Each number is 128 + 32 x the weight over its row's rms, rounded and kept within 0 to 255. Layers, rows and columns count from 0. Numbers have three digits each. The size before them is the row's rms in percent of the matrix's.

# up: layer 7 MLP up, 320x128, rms 0.0843, rows 133-167, columns 0-127
# down: layer 7 MLP down (transposed), 320x128, rms 0.0859, rows 133-167, columns 0-127
# gate: layer 7 MLP gate, 320x128, rms 0.0871, rows 134-168, columns 0-127
up133 100:088105128082088028156120129116090050158138204115123124138131101145116124129100106112112103165155139157136152129158118107157103157146139134164117157150133146112119109106143085130191097182105187186157109161142146196161124123082133191161082093159109143175162136154119145153158147099145131207095153087133116102149148094146088132150049083195142116151052126145121126129120108116143081126102
down133 097:153106130083137104138176152118102188103172052133102070127134097122110143066141161127096116154118105084160130122120127113153097121121195166134134161110080142139067123117127106096140204148128127158173124107107116072134134124113196088142093132076114151107139156115108084202146114106166115156178142163070064149153198184147097143108120138067106121146112093117098215132111097088139130145128
gate134 095:162152063124153087123109101125150105093180110121126134126168036086085148117162133137111153085137172112121179114155153059094124105076140116113165102140102134104079151141171058142118122149169126151139120203106126131115184151119094200142117118112095132095147115132122147089156171134104125101113098111092136152144162124119159093079114056123077118171158100171131193139159192165178177093140
up134 093:073142120114131127165166146133135106090166083159129106156122117103190120124134107134123144069136138103112128120114118071123156112144123072092151151120090118056164122176083128109041167117119103133180093161090219141137158140139135176147102062197158144106119122119128145142099095147146098156129129132119058126120091141148090074133111136113087100087146169140093139061155103209168118061138
down134 093:136148127101101163158173127084143092124115128195084141096151187140102071106056076165059145159185149173146100134088117151110165130162061172087135130155159078107133121109119209184156104132121100106066062166135130136134134110180151111115146170108135123126093191140139150153105155132077126096074169108099155112104126125072125076105093122087133129089121113124148104139097130105092106140091
gate135 102:085166157094159145036099131088147151129115154153130098124137180142142070161089152128158110179139143155064175090064125121191089167119125086144131091080142109132156124103200110128117079118133085095167165084147088137149183157157081162174118134144123159126111121157174157127076105155095124102149118110187145074141109124138115138104163082097135105110169148085112112067082150155165085117127
up135 094:178131131107112149151168144133105064139166119119157139131092125093128107101148146068135149119173136185159104097148192173104140117117156123140073093141153063126180120104157170111167094116080159127095171168133189115126076175123133095150131130090086205164147082075149132128080152158154122114142097069128071122193151137092142059142122127125155161124135147155152068105144125132093079128195
down135 104:157111111123097134166142175154132081145134094177141113162071090181114139105140083141085134109163138164107057163167116121119121116079123195018086130159105130129139123127072132133141174141128167108087171128163109079116094157147167160098104158152171063141162110099168142162110128119107131199110152197119074132123092112124159084133113115122148166089206090095123102132135161153112105150123
gate136 099:099154061155094150084126092107171125123148159127158129116129142106106189114122132116126124132115157105164166132114103137092094134089032117075182140159129143125166145172185123126155125118113122138150152159066110084113130144136116156136214156123100184154096094136100075099144139184145137121142186114053176112110134172099157113154148090122120152054087131088116181213160105134119142159089
up136 100:167105136177115083194145140093118144159107134134169122144123133097136146167152152114157146112116141110175166172134075148100176136165095132138143151142166073122108148122145141129127147105118187151121145182160173128085112142088135139134133192151128178142131127072122132135075154207099192161149095134143091053162173106075193136194092126134064128138111128184184073123144115170166134108082
down136 094:107127093104112179117141150186121141116102120121133164095160169187142057139081090149119146104081180141091089172160141122166152164086185162148143103141123121130181153147128170169094134135183062106119124131165154130090164093062124077092159082147156094162067085122118177106082185159142109151089155104191168132162079111141129104105133104124118119085132136129150091061147105098123110104158
gate137 100:110096156160131079095175103106112156157193103174149113200145120118140171089142147187111075100080145081154150092190081094135130124073174112164186100118137154143112147117106117101152199087098178103107080171202183149195142129176094109104129115104128091144129106154136125178120173119118136143144119146109159103118140130085133080087104091165107137076078082138137138167102127135110136110121
up137 104:147100167144091111135155098119112111143178158146095076114190116092097125113119115151164106161118182121215118139114166067098124115144115153174171094127162184151152073181166132137133142112129150115061122149151124135125147086155038088131146161068131147104108177194118145120138140149125095030132135129083117108166155074084129099107092145104110157133160132159128125094143203111084120134137
down137 101:081104096144112106126118202099107137089094123056115191167102110144117123181148155122136130107167163137100190162117064057136163069122093177108148070104129106147153131146157101176149160071164126124093169162123076116106167152147094105134086173105148100188182122125149165174156127145121165132124068124137164120090089120092096168120123108112096127123140203165170128134141120089092117158124
gate138 103:161118154121093171219142072142143117080088164141163100100122169115101098132160152126139123125176141154116133111107084132151054180123120072139123142138095134096071047159083123117131129096079111138136079161118146173112160150155124121162148120085102139165096088071128150129102144139144190129097166171150129086139086203077112086170145135081141133145105144051072146113124082127142148142102
up138 117:121118071156149075119185126099112154149151161156146114102161146146137133160172120118147105157158141105130146097130104071116150142127104090066160169151054188201141053121119198114113126122096147154113102128083160151103149165135092121120165089118115119124126121057142105146161130163085115110074154171156110130154138148175060119121051128139111114145169133114109201068161100134188139088096
down138 098:086136098123097173087124116100151157157115126108038178130167128132107202099061154091119154095086107117143158108166142102130177134206106140109126134102092130158158094159135130142083154108135138180178109161069111128120119118108140101047148100081134084126120209102132113201156112134157061149115139137182142128085125157156150150095119134115086113094112124128148112149174168106147122188175
gate139 110:137097119078153137146215121145153132108160111139114102162127129156123070118110128123174154185114143139089153128090091115190128178034088150095131095166143105146150170068143111108101169111158099142123148123159157114120147149160166104135163159118092119121123060096140151183091088084159195117097107093125123148103136073116159136165122143138181133194090113087124083149112125136112108232121
up139 106:139149080152103154156172109105129180121118105108154174145102138125156120074153081129148167172117123101105114141057092186136148157170132193138152100179134165147102135147089145089185101146151116150108151106126106080129098075169043149101136119166160121154115116120104107117107148059160181140093157108129147067140109141145090069116100143152209120193117160113157148152125101096056094098146
down139 108:091117197125115071073122097179125176133088074064139154113119113101091101154172092082140190096131148153150136094116138158095123080111118167173122105142135096146082094135108100120127188143135146154124155114103104111116097118156131156091102091123079101104157142134060075139146175101072182134090127086157072131094133159185142085114156208130133144150109128122131108072075067108157108107119
gate140 107:145153090067125133131149150136142122141169134092181141109138127157147129139088099145115154180106088167077087203113143145183117116137115199119140159172087149150183098119178110133100181123156072106185106107100101089072104082092127140085152171101169122131134145221166150135131083113082129157174148114127099128108086094117076120163114113095137176133128118139062183136145136140153115188097
up140 104:141152116113142154153134138128185158160163163073186158173186074113141144123146152108188154095111120136140063094143126139065137134145140173075096152155189062132125125118105197177100122150163136105175100145101147142150086143127175158154115093067176096136104066161173148169121173098094098146184146111138149103094123148152205122109136164130180112165104152104124131125114137111111072119090
down140 107:114151187119116090098117102106141116157136159134156098151151167163134116182134110123142152126086209115159097150111151106119122185112125105085133097160072144088128114139164174128185046095147136083147110112131149148067070086137124085141139166230111127102172134129180121081117148146147143084079108102175143051153153170094096095131106086145085117160125130134138148161143195130133086106144
gate141 101:148134140112055099139162141099117172051098087066133089168154092121116121126106089161160143139105120142139100189234196156133107105104089171088143123164122128122188144203137083109099132085094116163131150153104127159101148136121163157099121052097115146139157091140159147183161154102144121120110108150082111221112118139146073156124173135134129149109157157103084133127115091099125125122133
up141 103:179124141089207145077099152107077110103136144134179180178145154127147112108157144081143136061122144163120170095094144139168142146112174122164130147148144200155058109088134125118161089186149178120090121135081121072136105118067135162165115132165130121095116103129092109128139107129165132111132177215089107124129115139123169111098080159151135177133180121140155117107142146152093149080043
down141 102:150131119155114190100169158117144151143096171106130120129123162117147120153173061146105122104130148151166135156099131099096135095104121110107126163092103099205176161135191128108077135104130080172170146097153084155137172150081100153136122114144158092169137203111165109116172098185051115106116147126136167137116107144107115138087182070153143138120065099186136096078056116068170134093130
gate142 109:078106152090109163092143129084076136155122109121128172152104149134138167113135119145099162054165230149122129116102095181170132096128104159091154114129118130078134090109146095093152127092078127126120131184066134134065152157147162101162133144109086173101104098108172133085099125105124079146091072156098111119092160153106110165130179202114078226148123134133115170135127143145139146164099
up142 113:113136113120104130149127120095109162155083138075156178165109146078130173167165133160143122151162149068155075128140116109111190154177154130148117133115086145134160116110116164078151099127132210123113106132156071109085113056163164148143118106179198112153111166125186099104153080089170141125100206062140104102092085148131150095103110119097141085171107127146184084095151124089098095118159
down142 108:199182157114004094139109124143108132171095110187154152123093117157105074128096099102178132138140166094173074094101182091159184160121143170136158118155113109101138105161080140128100124122107144142138092106137128142154093141091134110150101152090187125187078126101168155153084086195148141099169114122131147123114123123074107189163125139171116146112102122174157160129103127139117114140191
gate143 104:149165142130063127114120077092110143108097132141104149140182163105127097181146157170114159089161165080179126128062104076084070082123133072165163094178122155158147158128132092125154158089162130128090102145152089112159113145104130121156132102122100127115167171165131150147035129045097108137122084131128119168120101184106176140094142157128117089108093110157177167072188126127140075106133
up143 104:111120081157098094043128155162106172111113166144086105084092150145161143086156170193121124133142066140157076175121130107180160095120152158141127135142132122147090125150108099075149106123116132150170105106097075111113104113087127115108107141125143150156164192096109168163108131057100090186178155090125154155118192034116140120133115172124081093141123153148132147145126096145081097094198
down143 104:126160172149148155120132071182150172147104089154131199175130145048127142170166126100085109169161134078142060109124176132168135089088093108154167159096097133106182124111075117114097181123129102117131161092137098116125102125145182147070168106123163107083165087131112067119119125071118106092144078106137132212126098136107171181116171155160113123133081127094153140118123169088147107129108
gate144 088:072088148126146128127112102198116108112149099115133130134148126155207137071102150104163142090189139146149119153128093112133163120096172113067141126146161165149151180177185174077149117106134091070080153130150176140171164115180157132121147159145091081171154140158124121123093106115108191116123184158144091177098131147089125146190099151119158086135134109089180152155142108174183157130060
up144 101:060090152082084102161130149055079121111177128123107068146190099108181100119100106190130077148132133185094106136113112082177163093203131152110125152149082090152156082112168106141160136132126142118109112098131167103155099087110118139153138107115136107145095104127108143127097129123112222145137148089131183146151169139122118143110096125084113061155173125082128068126145154194168138147090
down144 094:073136159133125144133092080179131112129112152069129165172123178106112146161109120128123134151179156107121194162198176142140121094143158092103125106144138125113156141096106143163108099145091091084120173187101061117158134129138056091095138169157064117105107157192187098105063103105166190138121118168187081182138122098127174109134105143159133090137161126109112125158103136088143068122154
gate145 093:106159091073094146106162098127152142088137073075153177164115134142146136190104115191138150103177164096142139091138134148150121097164147139118189090084114119127118148129172126161157163115138172140115093124104066129151212156191107095092131081130119130068113095124080130091112148092165141095072142076105119152061074124155120160110141147125153166141142142091067123100105152172185116163172
up145 105:160111156082147139127165122153173130150139128136122131114103147094153128086130083139161061117117152161154089177105149173117122154093084193072092114145199112082117172065106170162118095098160096156131125154117082151146073181098143181114210142063103081106150143063157108151094130093140128082099125141170179110124136138106159156112194136162133146101136104149135049101140146105101122141127
down145 097:088172141093174107118162177089151141114204128094161186106104114077151106128155075123149142135152120148140163145144166126180100158125182127161110178121133091129111135137117103101116175164097094094156123160138112108100151246110104112185131163176080109099160089129077111111156177112108165100135143077151155108139182126104066132149150126164107098127120143194160077161170145133174124127097
gate146 102:178105119113103135092136106111122078047142099170128107172130162097157125162141121148131180162161155073203126142124137130123139150150148087199060137144141133079082161172151139113155142118135170109131111078062134138039154188101142138097102083144111113175142150153113101141126147082132116139083167112176099185142204116135118067174119167118131167122115155130202147118129120140151143113108
up146 104:135078118130067102101155065155165075084120128116129138171124137142150185167124105167117187142134159083156196101112135161120126097122124133101164058094093108192065121134103120126189152116095092118107119114113159051110146127141166090152136121155090140120092120104156147135139072172126177134162145086104103143113171143116120103122111113094109095099191151170115066117117140076160094127038
down146 107:074122116122085164123134125112107173143178173139149114087127187103142084069169165103108064081101142175122150120142066072118087097129132129158164124182199107100133161134110139103113140086110150176116123115132140086134084182134098100131135211146138133117079106142071089076122154141080146102124171156152182114143149150146127180109138125147146156156160120073153111100171097151077126125050
gate147 101:131071096123146174077128131117196191115142163121106150121110147108147128103105124168144136160126117158100153131184111126129095175096070085125198122101127115170090112161142118146173116136102103141154106143163083088156144147152111127150075121098132107173082217127184107144119096083098177089129072103201128126152132069109139182078105094138079146169134176115174156136144090181169130114109
up147 094:100159111088124148130186126036150101134123111069123107147122070070153135163125104120143121137106095084153089140196130161179079145071093049068151157152094082170144126108151136108149181109097087155138103133128102040175171111115153127159160108142154175122113098073180175112087117111129125078152141132094099137108168123099130126135148147104141141139121146184156159146138112169074127162111
down147 101:165124136212131118119177155176120139115127156178116112127123128151124107066091075172097144143066170146119109087142107124082124161154062132131170113075150169133096168077114160186154164095145150108131125159143106121065118133105109100119150157094116073145110113122094140134104148126074174097119093072120093084128161110170120166140112166170090187076173099132118189125151122104179192158093
gate148 100:130098080206128080132157138187144140112110118148159130156081111114103117073087085153158147125161136071192157118163111119094144192135128118105123150173093162113147109126106161114128113084083108102128216110078142143143074147131182131145079104130112112135159162139213159125113145114159088164088146121127132124169190117122130142171119158111116119163176147101098113108123157158186169182048
up148 102:115097184162149122084088088108147122062101152122108155094089097093140101101099212159127062133187119098188149196123115148149151115101166135115134143114112159160127087123116116165089115101095129160152112147174099126115146126176104127114052144163098116137126114158133129127119179105145087083175171161121156083058048120137144140193141104124129142089137166099095170150151146111125137110209
down148 099:109191093113108101123175201111089136180095109151102122196104107095119111108081113052187182127094157092069062105129082147157143080098137144119129141094163105168163170164134134123118090099153151123156102116126204109118140097101061134118137121128141105103135086119151089154126131114135153190129102137118175125155104151180159183098074156136152112132067153112106115096134084153105081098100
gate149 086:095168105110153095033198173121137121134092077185055124140165151124053140135099113135112145090109092106068188163151102123160121085124083115135157097103097114126160107168106131152093109157128127165139129146153143172149137135110127155133154082117153065167168170136067123075106095129129178136171139158120071091140145138130141069146059120186110109090173152112153144129122154112142129170150
up149 096:163166107135162149140120144112114176112136151128184102081110097150162126075130101140090126113101131150101177129093089129103090079089126120132129096103103100107078116074142132107139094136121147128089189210086167099098155156088105116126131104153077068101132080112195116115183125122150120101112119111113136126153115098161144138060168159144141138096051156195138161240162128129127140165080
down149 093:132144116161119120162146176115162156164183165181087149174107130198088120172133195122180104152143126122171121135102143145154179124179135158147121127120074151131142170217124175091096155044107102161153183113123164134182120108118088137141085185161155114096106118099125101103178156100133124102118131180071084144143125125133130177135100125103111130117131139076145177099070143171114071102118
gate150 084:067071142107129146141069158145147140086095138139164135149155118123166159155115126178111173108173133021146053080094155128131060104146137167077078137115092075106097097131133069183104061118127136110101174081167148123142137060102131128105140094114125122152181154096121151116104108107168158115096124105145118133103111103140137104114181081118116133153116126117129118174082142112111178142205
up150 084:112091138140168076083062151118111084054116156106179103093173162104152149180138132141142094082129147095124106178136123090151145162097202135108167091098156060104119056108159120055090130119153159114197132099162131107120125104094135172099132153078087139137095137166122087117126154089145130079127078131099181079110140142134118158113169159076152164122077120168114108129107099102126171105130
down150 089:170091115104160130173135121190127125133104116130136154158159161145102072070134096106167126207172128095144112137118130142114087048123078170131091125118131134038133147138079120200130161099152126067082143120101091154143167105104102050146084110225114136172153141133121128191105102121148138156107166097101108115156135128127085146134131138160090104151149142134084139180078143163104120158142
gate151 091:152143090099180125153118152154115166139099135118119110093170102173091104149082107179122108095093128095168100119188161109089135166084122150122150158123114093145134131137105076098163163103194147088148126193111113097134155134069166057143152124091144081175073162191150091117136150100175137110120125113120041146197177159101126126171156081087126095152074117115129081121091110120174116131108
up151 092:127156121132140162116031122147144153088142159101091108074170138130087146170073093170120161104116162123137134093121127091117135095131180128130093122103095143131084101178123160141136122163113123152168098152103104148163112115102138183140164046121145114156063155141212068116181127127142085086105117060111185130157193149097097111128105126124046100131186128106126138127136160145128123059125
down151 095:131131195086111095117127109127124129155110120083171131135070070110031184148178158104167146086149160168098184136137097128126067093104146123096108120172212098099149099137102178159109174124153124110169133123143112102123181146135140127082159139166145116105180155106114140121174091139121158080138141150150161151166097064140182104097139131177140120183129139164131099071122138102200132148107
gate152 093:148165160111139139122173126102153135125075160127062130122098092109156155125120134142161085102170118135083140136113072109131141126091158108085093087161126131098120173124223065113118125106135134124159131139129209155144137133089162165139096145109143183144108099148163073180095142111057099126108127076076098134122122086135070085140177151172040171055126118100142143140148139191135140140103
up152 102:177165130155173152085154152043157135155120033146067163103110087097136151122162136151147113147157108128213095124081124081117141093117100180156125110163115100169138089157148146119099198159104106115146129133120145101096102073102132099087091091147052073068125102123144113123129115135132036153143135104069134168134169106117110087099115135153092116132111149108131132149101091177122109139141
down152 095:148153115176087127100130097145127113134105057135148099091131173119072134139105101174108130132107185170109159129128167133216141123123120114105140153071144086082106139147123141144167072130131158113165187196167118113175166148123094143108168134098105194166111172145138126085092146150091134115078127114083145051145102181148097110152187131173145136060127067153136154155143168086130176145131
gate153 089:132116116121133102112111103208081119139137126086172180150167154149132199117138148129177109139158114188125138117112104137090116123121162112153127120113179137075095111124132133080087129104167131144099049139146209125150117124118179086102143081109163105123146104112102066144104149168129098209167118155049156161090109101112154132164143065172165183112142156209133107118084091131154116119136
up153 093:141159145144205097167122106151153159076108138161148162114094127127192153090100161155101108164145139112126155123135155111121135117140155129086086190187130178103106195184113130122129124121113138107169107065181133135118082125151063108119102178099129056139122126126196155088155107071135142132088089156159098171131096140086156026103153152103116105153141120158121105137138114130138147165050
down153 089:126148115144113091118059094119123105070152210131124110118177118116115097082105143082157085106165100123134126151107143107108064158119141120130139086149164117132092079153103082061096150192189120130200076149154129119155117156157153136119101088070107127105121077148110150188201149116111096118128118100125128134050116168138169094145108069194176173155106107159137111097119151121141132132087
gate154 108:189080093107165126142111105099125088146112119085112139103163131178075120116167055166124132092168139211167157132134142150106174170118102151116154127141159143153135092084130139093147090152073166121152091152109107154061160188117081086130141101062129164176147075128128181133111122126103200113142124142114183182157112099135125120097128127041163103158116099141093159156142160097159162134110
up154 103:140136158136106080155164110141146097147105105185114082140138169059097125123088131106099076113179137148108137130088174124078153139141121133083160152142068068146118187105156130160088083093124118156102154167125157117121123152137151122071166164117161186142186143028127070126170094127148110081165121174117109101161141173172102119121128140137092161130168141093121114073204140143113147073158
down154 109:140171149123194082102068170142149097117175133094144137142147112124130131130102158110066082103157140104109103150162129122123121114190125118115115123134124168166103142036157106127136177129114143099106180090069168106207097142105105154100143108109076119173162102099158169125136121138176133130125123065152106147153098087136081119172085125131080114128130200153132144081167114132181053199149
gate155 100:070193093123121205082144161158070133085140118182137153119083140164151123112108105126089161138185156147203142113121119185167095064132112161133126138174158114055140137120165195124102138102111122093119114129149089103123133197074153102159095127147132136077129158159123111084086128120120126136142073080081143109125214131070156117182137135129128135081144138127138170124137128170160114094153
up155 098:122115072129135082105178129123180089135084185126135125134173107067127116079175128116193108118113094119223154157115065095109136171126125129168090102137118161149136106104143061177094109171137107081127101118124162121165114071152131133041107121076091098163135170095156151128184132125101182118104144073174137160158128147138176154085102111110112134161135147106126112115122107095092124104060
down155 103:146124166120092174126085143131176134129100140134092059114141147145132130137106063152137150140163135129131090149068147125149093139122179052138150136100114122111172120115112176126125094158110180109176121123154145113075107094187203107200132133135137141099121145058154054124075163120130139214119158142093149139145078142166112099143127155045153134117133169208124135128094108159127125111180
gate156 097:120116108091166159094188100141127152106115087114120107136112147155188149131140104100194091172176118118175124126086126122117096169146154147119190116126150128133134161175120143158151186112181121119113100106120138092100095100115136183068183098134149189163162153144112073134119171082080120092109107163105119155128122075177151121137115190145146110141064099072200142078108114088120123128038
up156 093:122154105082162191126092126064141127159135111169093146160152123100134145095114206097088123106173101077155143134145064161115150105198096039116168117149138108150136156163117186104099129132103131109117078162196146064137085155143104119123076164159137152118124109100099105162095069095123156075104128144111157129109138136140158142159115134115161161143080148079194137107132169144110181066136
down156 105:098131139180081202151146182155066135129122114095070160086110124092137124138140136178105080150156096058143155124130107124122092117134110171088136180197139138058208116175163108150174167165114148077107159098086169105141150168133173051161141113158139133113142116151112146138187124163124165124117118152094125083112084167110146159147143108144120128102132099070091121181155170157139130152144
gate157 105:135119106127106102107114111059146127095093119189154112162103151155086152174153143092076172174100146107075126120039154160081059103171060103134127114093080136102194140148147144161158163087120156069097058181144118093106151140134140130118169101122148107115110163102152121161157137178151124046149116125138160132145150120141203098111147160109138090120109136137125145121174165080085154115125
up157 102:147111046121123160109100116194140069112141111149064141090139125165136168129117139175187073118083143176132091110128163168145119131091104154125155113056150113113098117173134166157159141142133108139159106161170086115137121080210127138082135130214138033094081155134157118125088115126180168158134152115088123128117087130093114116139128120082086143132118103123108138093170114117100107199111
down157 107:093156095089125135127122141112108121129128116089118127109117150098164068128076101170137146169069153159137152141118153116154148167132145055159155154151098101129117115146165156083088133098148073146120132100111144117149180087124135149157098172117127120032091168128121115128066136136093087147169166146169126121116129149175130090070139102108165144099072188145130139154182092160150086255119
gate158 089:138072130052153069099087106104175099095106163125126157114079132087150130168081147111099085099126152181115094171140131150112083157113076115103114088141139110158100119111158145121173154095149102063145107119131141074186124134185127168143124168166156134060110121106128108162173099142132166193111126174139173132079078097116144063142062121181170134172096122125115127140121133180142128119183
up158 095:135163136173117131135051093149118190134170150115147100118173143122117137122094069100136045097070133114125118085086091119066149083053141136097120171109149106162164133137100088109135148129166134180058126127092119178122185114145105102137105096128091137066130098108142079056112119119163108122115076118136072147153143142148091078100105139128093144199121150156138156135142128116087134087189
down158 094:151166151086201214090131051160138133110166151082103099146115138161132137108103154098112116156151126159075153154121075187179095093157120142134099129088112170121098120120118121097095127144116111171147161104106113143092114078092133083144067111124102137063117133102147079103208135067136118120138058161187152128131127134134088140118129125095147178131104124161130068091177116108134068172109
gate159 094:142097117152130137217173124123136118093109104125116149148165094165151055135067122083114125127141082152213124104137098133114101136120162110137131120116088163148064093136095098098096140152009097113150090100098125113132139113131089116070169183108101112165099167090157166169129045106128116148091093152125122137126112145090122124121126098121183081178145182146095169144144166087128112131143
up159 104:178110043140121072156148137144133174125130111127141104097062133150133168107171147112099104138142115128113161150099102131140115154141108083179137137130103133183163161179162150188085162156174108189087133209119075132143071175094159116143143107138115189163147172139121122145116079089137087134153079128117140142179147127099052122100111118094155120176149072106107085144170154109058119124147
down159 096:119146175105123169119140112125159137120081151085155114161145109118115136145159140101132160102148149159165134115091140113102144110212105144153197115079139186135118145135086094167100118115119101073140141078152085140133183115164121129102161167192108083205136125136146149112075193139178176156092139163129123125026137119143153086132144173155129124081064097142155153179079174103143158152157
gate160 107:109063112090091160104152056075159145151100062120163136159105146109116187186184111187186159105155160133105115122112120117090133115151136188132135127146129131085142143120129146227112115057133100116189071184187138148117149113134141125116099095134191140187158140127097116183150091168145118138107122138133181116114125135110085109136161148173157106130197140170132116115116104152173135125117
up160 101:131111161122138110139075127172204140129126089142083163126094117159086150129088115048113135077119106129118094143096153171113159122137067168091151176098146161086116175094095123188146142129136113147130215159141153119183202120098170096114123187117145094104102177116126148127168168107177167096109165160119094133197175085103110131155155133139150114110105178127133124142072120168093123140074
down160 103:096131127188191139097128105177104111098144132093120120150070159147125121128167085112102125154152177120214144116092129044088074141131087166167133084146181175085141170100106156092108060112135120098107105122097121079108081123121117100155131173135110165146086163151138096090192102181089155135090115125176119134089164135171162113087103097119191125144125079113142079113104117129127158145169
gate161 095:180125127051116151139123131172137134081110093152198131152122165118122145131149173084121171149054115138093124130177179099145140144092085110106153157150148086115105127109097109116194095094170084171119138161140133118162173188096112151130176119158183157130084121138140160101180057124153126167130168104087104111214109140112162110143078137125113140141119070102119116150073182159125140076087
up161 096:143124108105157137102124117150189089136172109188152177127110082127077147073133149149186182119124139095109124150156199108080127143167135092138099168138062097140097128139096119166129147138119142137138159137161143092123105157097150125138160128050148063101085108126131059181168136161150153197105098156159122119142142177178140108129071130104158161125160136162167123121110141179052126171061
down161 096:143132103107167157121132152103117184141112111097108122075122104140133100111172137096130103163127076115104245084146157114175140096089156107171172136180173119147148139114151059089165139064137135114146114087131126118138147093158098130081128206171090124165194115116158173099080192062122118063123089120114104115127110101071108136096144143120073133109113127121098142165110128099131163142175
gate162 096:137128172133108130088141155122107089100135146117156125138120167138177150148147107131101161096129139061104098112204124047061110140148133134151140144110107118141145164090127107123126169123097149124071123128133132091172111119162184111107161120113096159115087097144151168116182190187115107135186104127099177197096099128178085120149117091073131134170112096099096207178096131090160190159066
up162 102:089164122158173187112149081078120168141128144139084144100123132060109137182129121130123130119132141127148117143110163178119177113114134152163089075142162112130071164134128080112165142086177142162091095087136201168137113187050116171169138166104149126199179097177120088158091148072127127156146163116167094174089090101139075124120144158156097161131143098097128100131145171143092100112162
down162 100:178100094100088164184123159143104139106148150120113171078145128159129108129093169093088122186095140122089126108118092108106151138160157112188096132060103148125118108132078106106129052107124133122106127180157117123095176124072117125198104114045143165094088095118161168180128106145091148150143135110060195106163130131134140137150138118068116086080160172144133164063136147148081098090155
gate163 101:215138149150095082139095082145126130143161078121064160070150126127088104068094066124097109151115124101138146184133183103112125135091078109211122104097131073134075142102158118191142172123162151096172134087152172120107137105160143096097131139117078155119103145127140105085103139064129056055087105121109147122121138169178172150138152176121144100140114136088122147120160116112128162109145
up163 097:134109144167129105105182127105165123191121134100176145160120151122109104156124137198109170148130151141161132136112138091105127135144120132130190115135128070181075112105191128141135105140084099163125151101099172095139123165144195165132127050132124128196076146117147118122149079090083086137139135137101092139104145131170070111031102162141062165088164105139168127162201180148109112154120
down163 106:111098138128119190113163150139120143076131121069187060132131160137165116159148162128132171142135160136141158100108129099160115168095148129132171098142123112128088139111117113137147058104170197108118156144112102074127112174083157154125109071088160170155154141139158167145120138180101168136135041065094090038138142123162116130185111138179091146110160122128179126109160144176137048132109
gate164 097:102145132106169115175199087139120186125189129131122106108123093093160118151137033120136154092124128101149173094194168167136075147149153109104162173093117131117149074134128155096082185099141147122095149156145068159133096201088151137157128128112124145152083097177162118082056147165129106168068073132136140185089119138078151113167143151109109130164115120140115141150128167115137125176093
up164 096:078132130096171080136112106137153180142128160148119169144124197098153103106090118127105193136129156101135089138191144127131051096160099099155196193057101099112134089137113191103108150102118114186119101152211102118115113138168119147151174129104128095060154119150143100123081145103118165133132077109153086169165110104100114104158088154124131138108194138116152113073120178084091146111120
down164 100:119147128099144182123145138113138106156129103093136165114129104122136121134131126118136103119160154157128057086100095073139178139098091102133089079119109057172107153063120201116144154120082166143129132197100164103169133090137141136081161140104108087163110176093095130120076120147107179090036147161128062128145071153112060113151157135110129105153138158164139064175125103085115081173118
gate165 102:143059152142140110157072126145067185131126127128125152182062152149148091122141081120143070147180118093142146180160099120063103080154132097184097078089118069137135141159150132159134144097138135116183115119087110146085132094141172152181111121102159171157187127104153138138084208141125116135143098077113168090129100131092126060106131132147096101161125094123108175113140118170156180113180
up165 104:118120142125122130091179109135162113153171189118110117171082097074103170128152177141132096092091154132165176148142089156123128117156118175104114203132081151235139145093120111103123091136073172105110080146085086150148054118121165131123177150107133110094116126142098109120049060134139131066146097118120097140088167148145114149109091143122142139075130146150112098182113115114114128100053
down165 099:134174108067118117114122163107220101063123169189160102112140122131161160091112124122138150071080120159129088120098071118080143160146174141128118157127096090153130119110140144065189083124162176097158103192115148100164130128147127138143154105167121155176157128134140166118177139159171153155137215106122121153170109153077145129155153077108153169131147082102156065169129168096122085131105
gate166 095:155148178095172171120182103141168093145047118101119122112147092174097098178119158124108110150114092187146141142108181102121164167108057081155153095113109123148081083122142143145081136152147128135121119189131166139101156126153118122142106177110101155153187078072145106094107150184115130073087101174140108067072147183138156144116137138102142154119026108138106099095123116125131133136080
up166 093:137076167139093153174136122157135136113119113121130116145102148118140136082107056151112096098128113062148117155157094111117154093183159107158144169150193136054142118126115095163075179105110163109129119154074115156148113150118189110133158148142121189097117125101172113115113094117087133136130131111068163168145129112072112190145114193155112098097177127158153047135063095120108161199188
down166 091:139137156146155125128149159080129132135149075109142175130176149074118090122122126095174125109145188128126188112112111143136089155159145181172153078095090161196041092143142135163124039142173134075094122150117154124148119131122090118174112125089145164045117171141138150089130144124155051126098099113178156123125130183141109102146111158078151170195149133131132094115153140127140086093081
gate167 105:156145111117102105136145135166108209146120141105151148133122034176070147138146050091120078157102109096100142148097121072140107128171092124128140125144097093144123080145114108107114131133107086145130117125149165059188205156140188160116146114197115062158134072111090164136100114158147135134116099093130203118083097143161158129166131150164131158094112095093145106151117157100068159137103
up167 103:096165142162105204152153166152117083182137144144108122097156164130069093162192174166165148126135168155093155114182131094140083138158124090123102153159189083107144126170124216128117096118136141078150111181110147129102171152041137138167167150138147187171152150074163087160061125142138168166153140136096181167126154122146128147137115114116073086120114116140161110139156133124122089145119
down167 105:135072151109149037166177149110129120145192128084155071115167144103154135140130214128169105166113070121162174152172174123079166127136153109138161114107130121118059072115097102176141089125052087160112161187099142119125132161118113098136108115104092199131149120128123108156092092160151090127164146101111148172091145179150168147117165090129122097122110143123145108161108167156159171166120
gate168 110:219147114094151149130121130105108098079163162086129175128143078121181128175133078173132150162081073139131116155089075100123110154081067134090157116102166135141159110138165136097073122129162135067168156152134127054141132102157125171095121153075118148121206102114120114140097107091124156084164077138094122155154091131102124080156080143116136067102156129105091073136095126091109172153155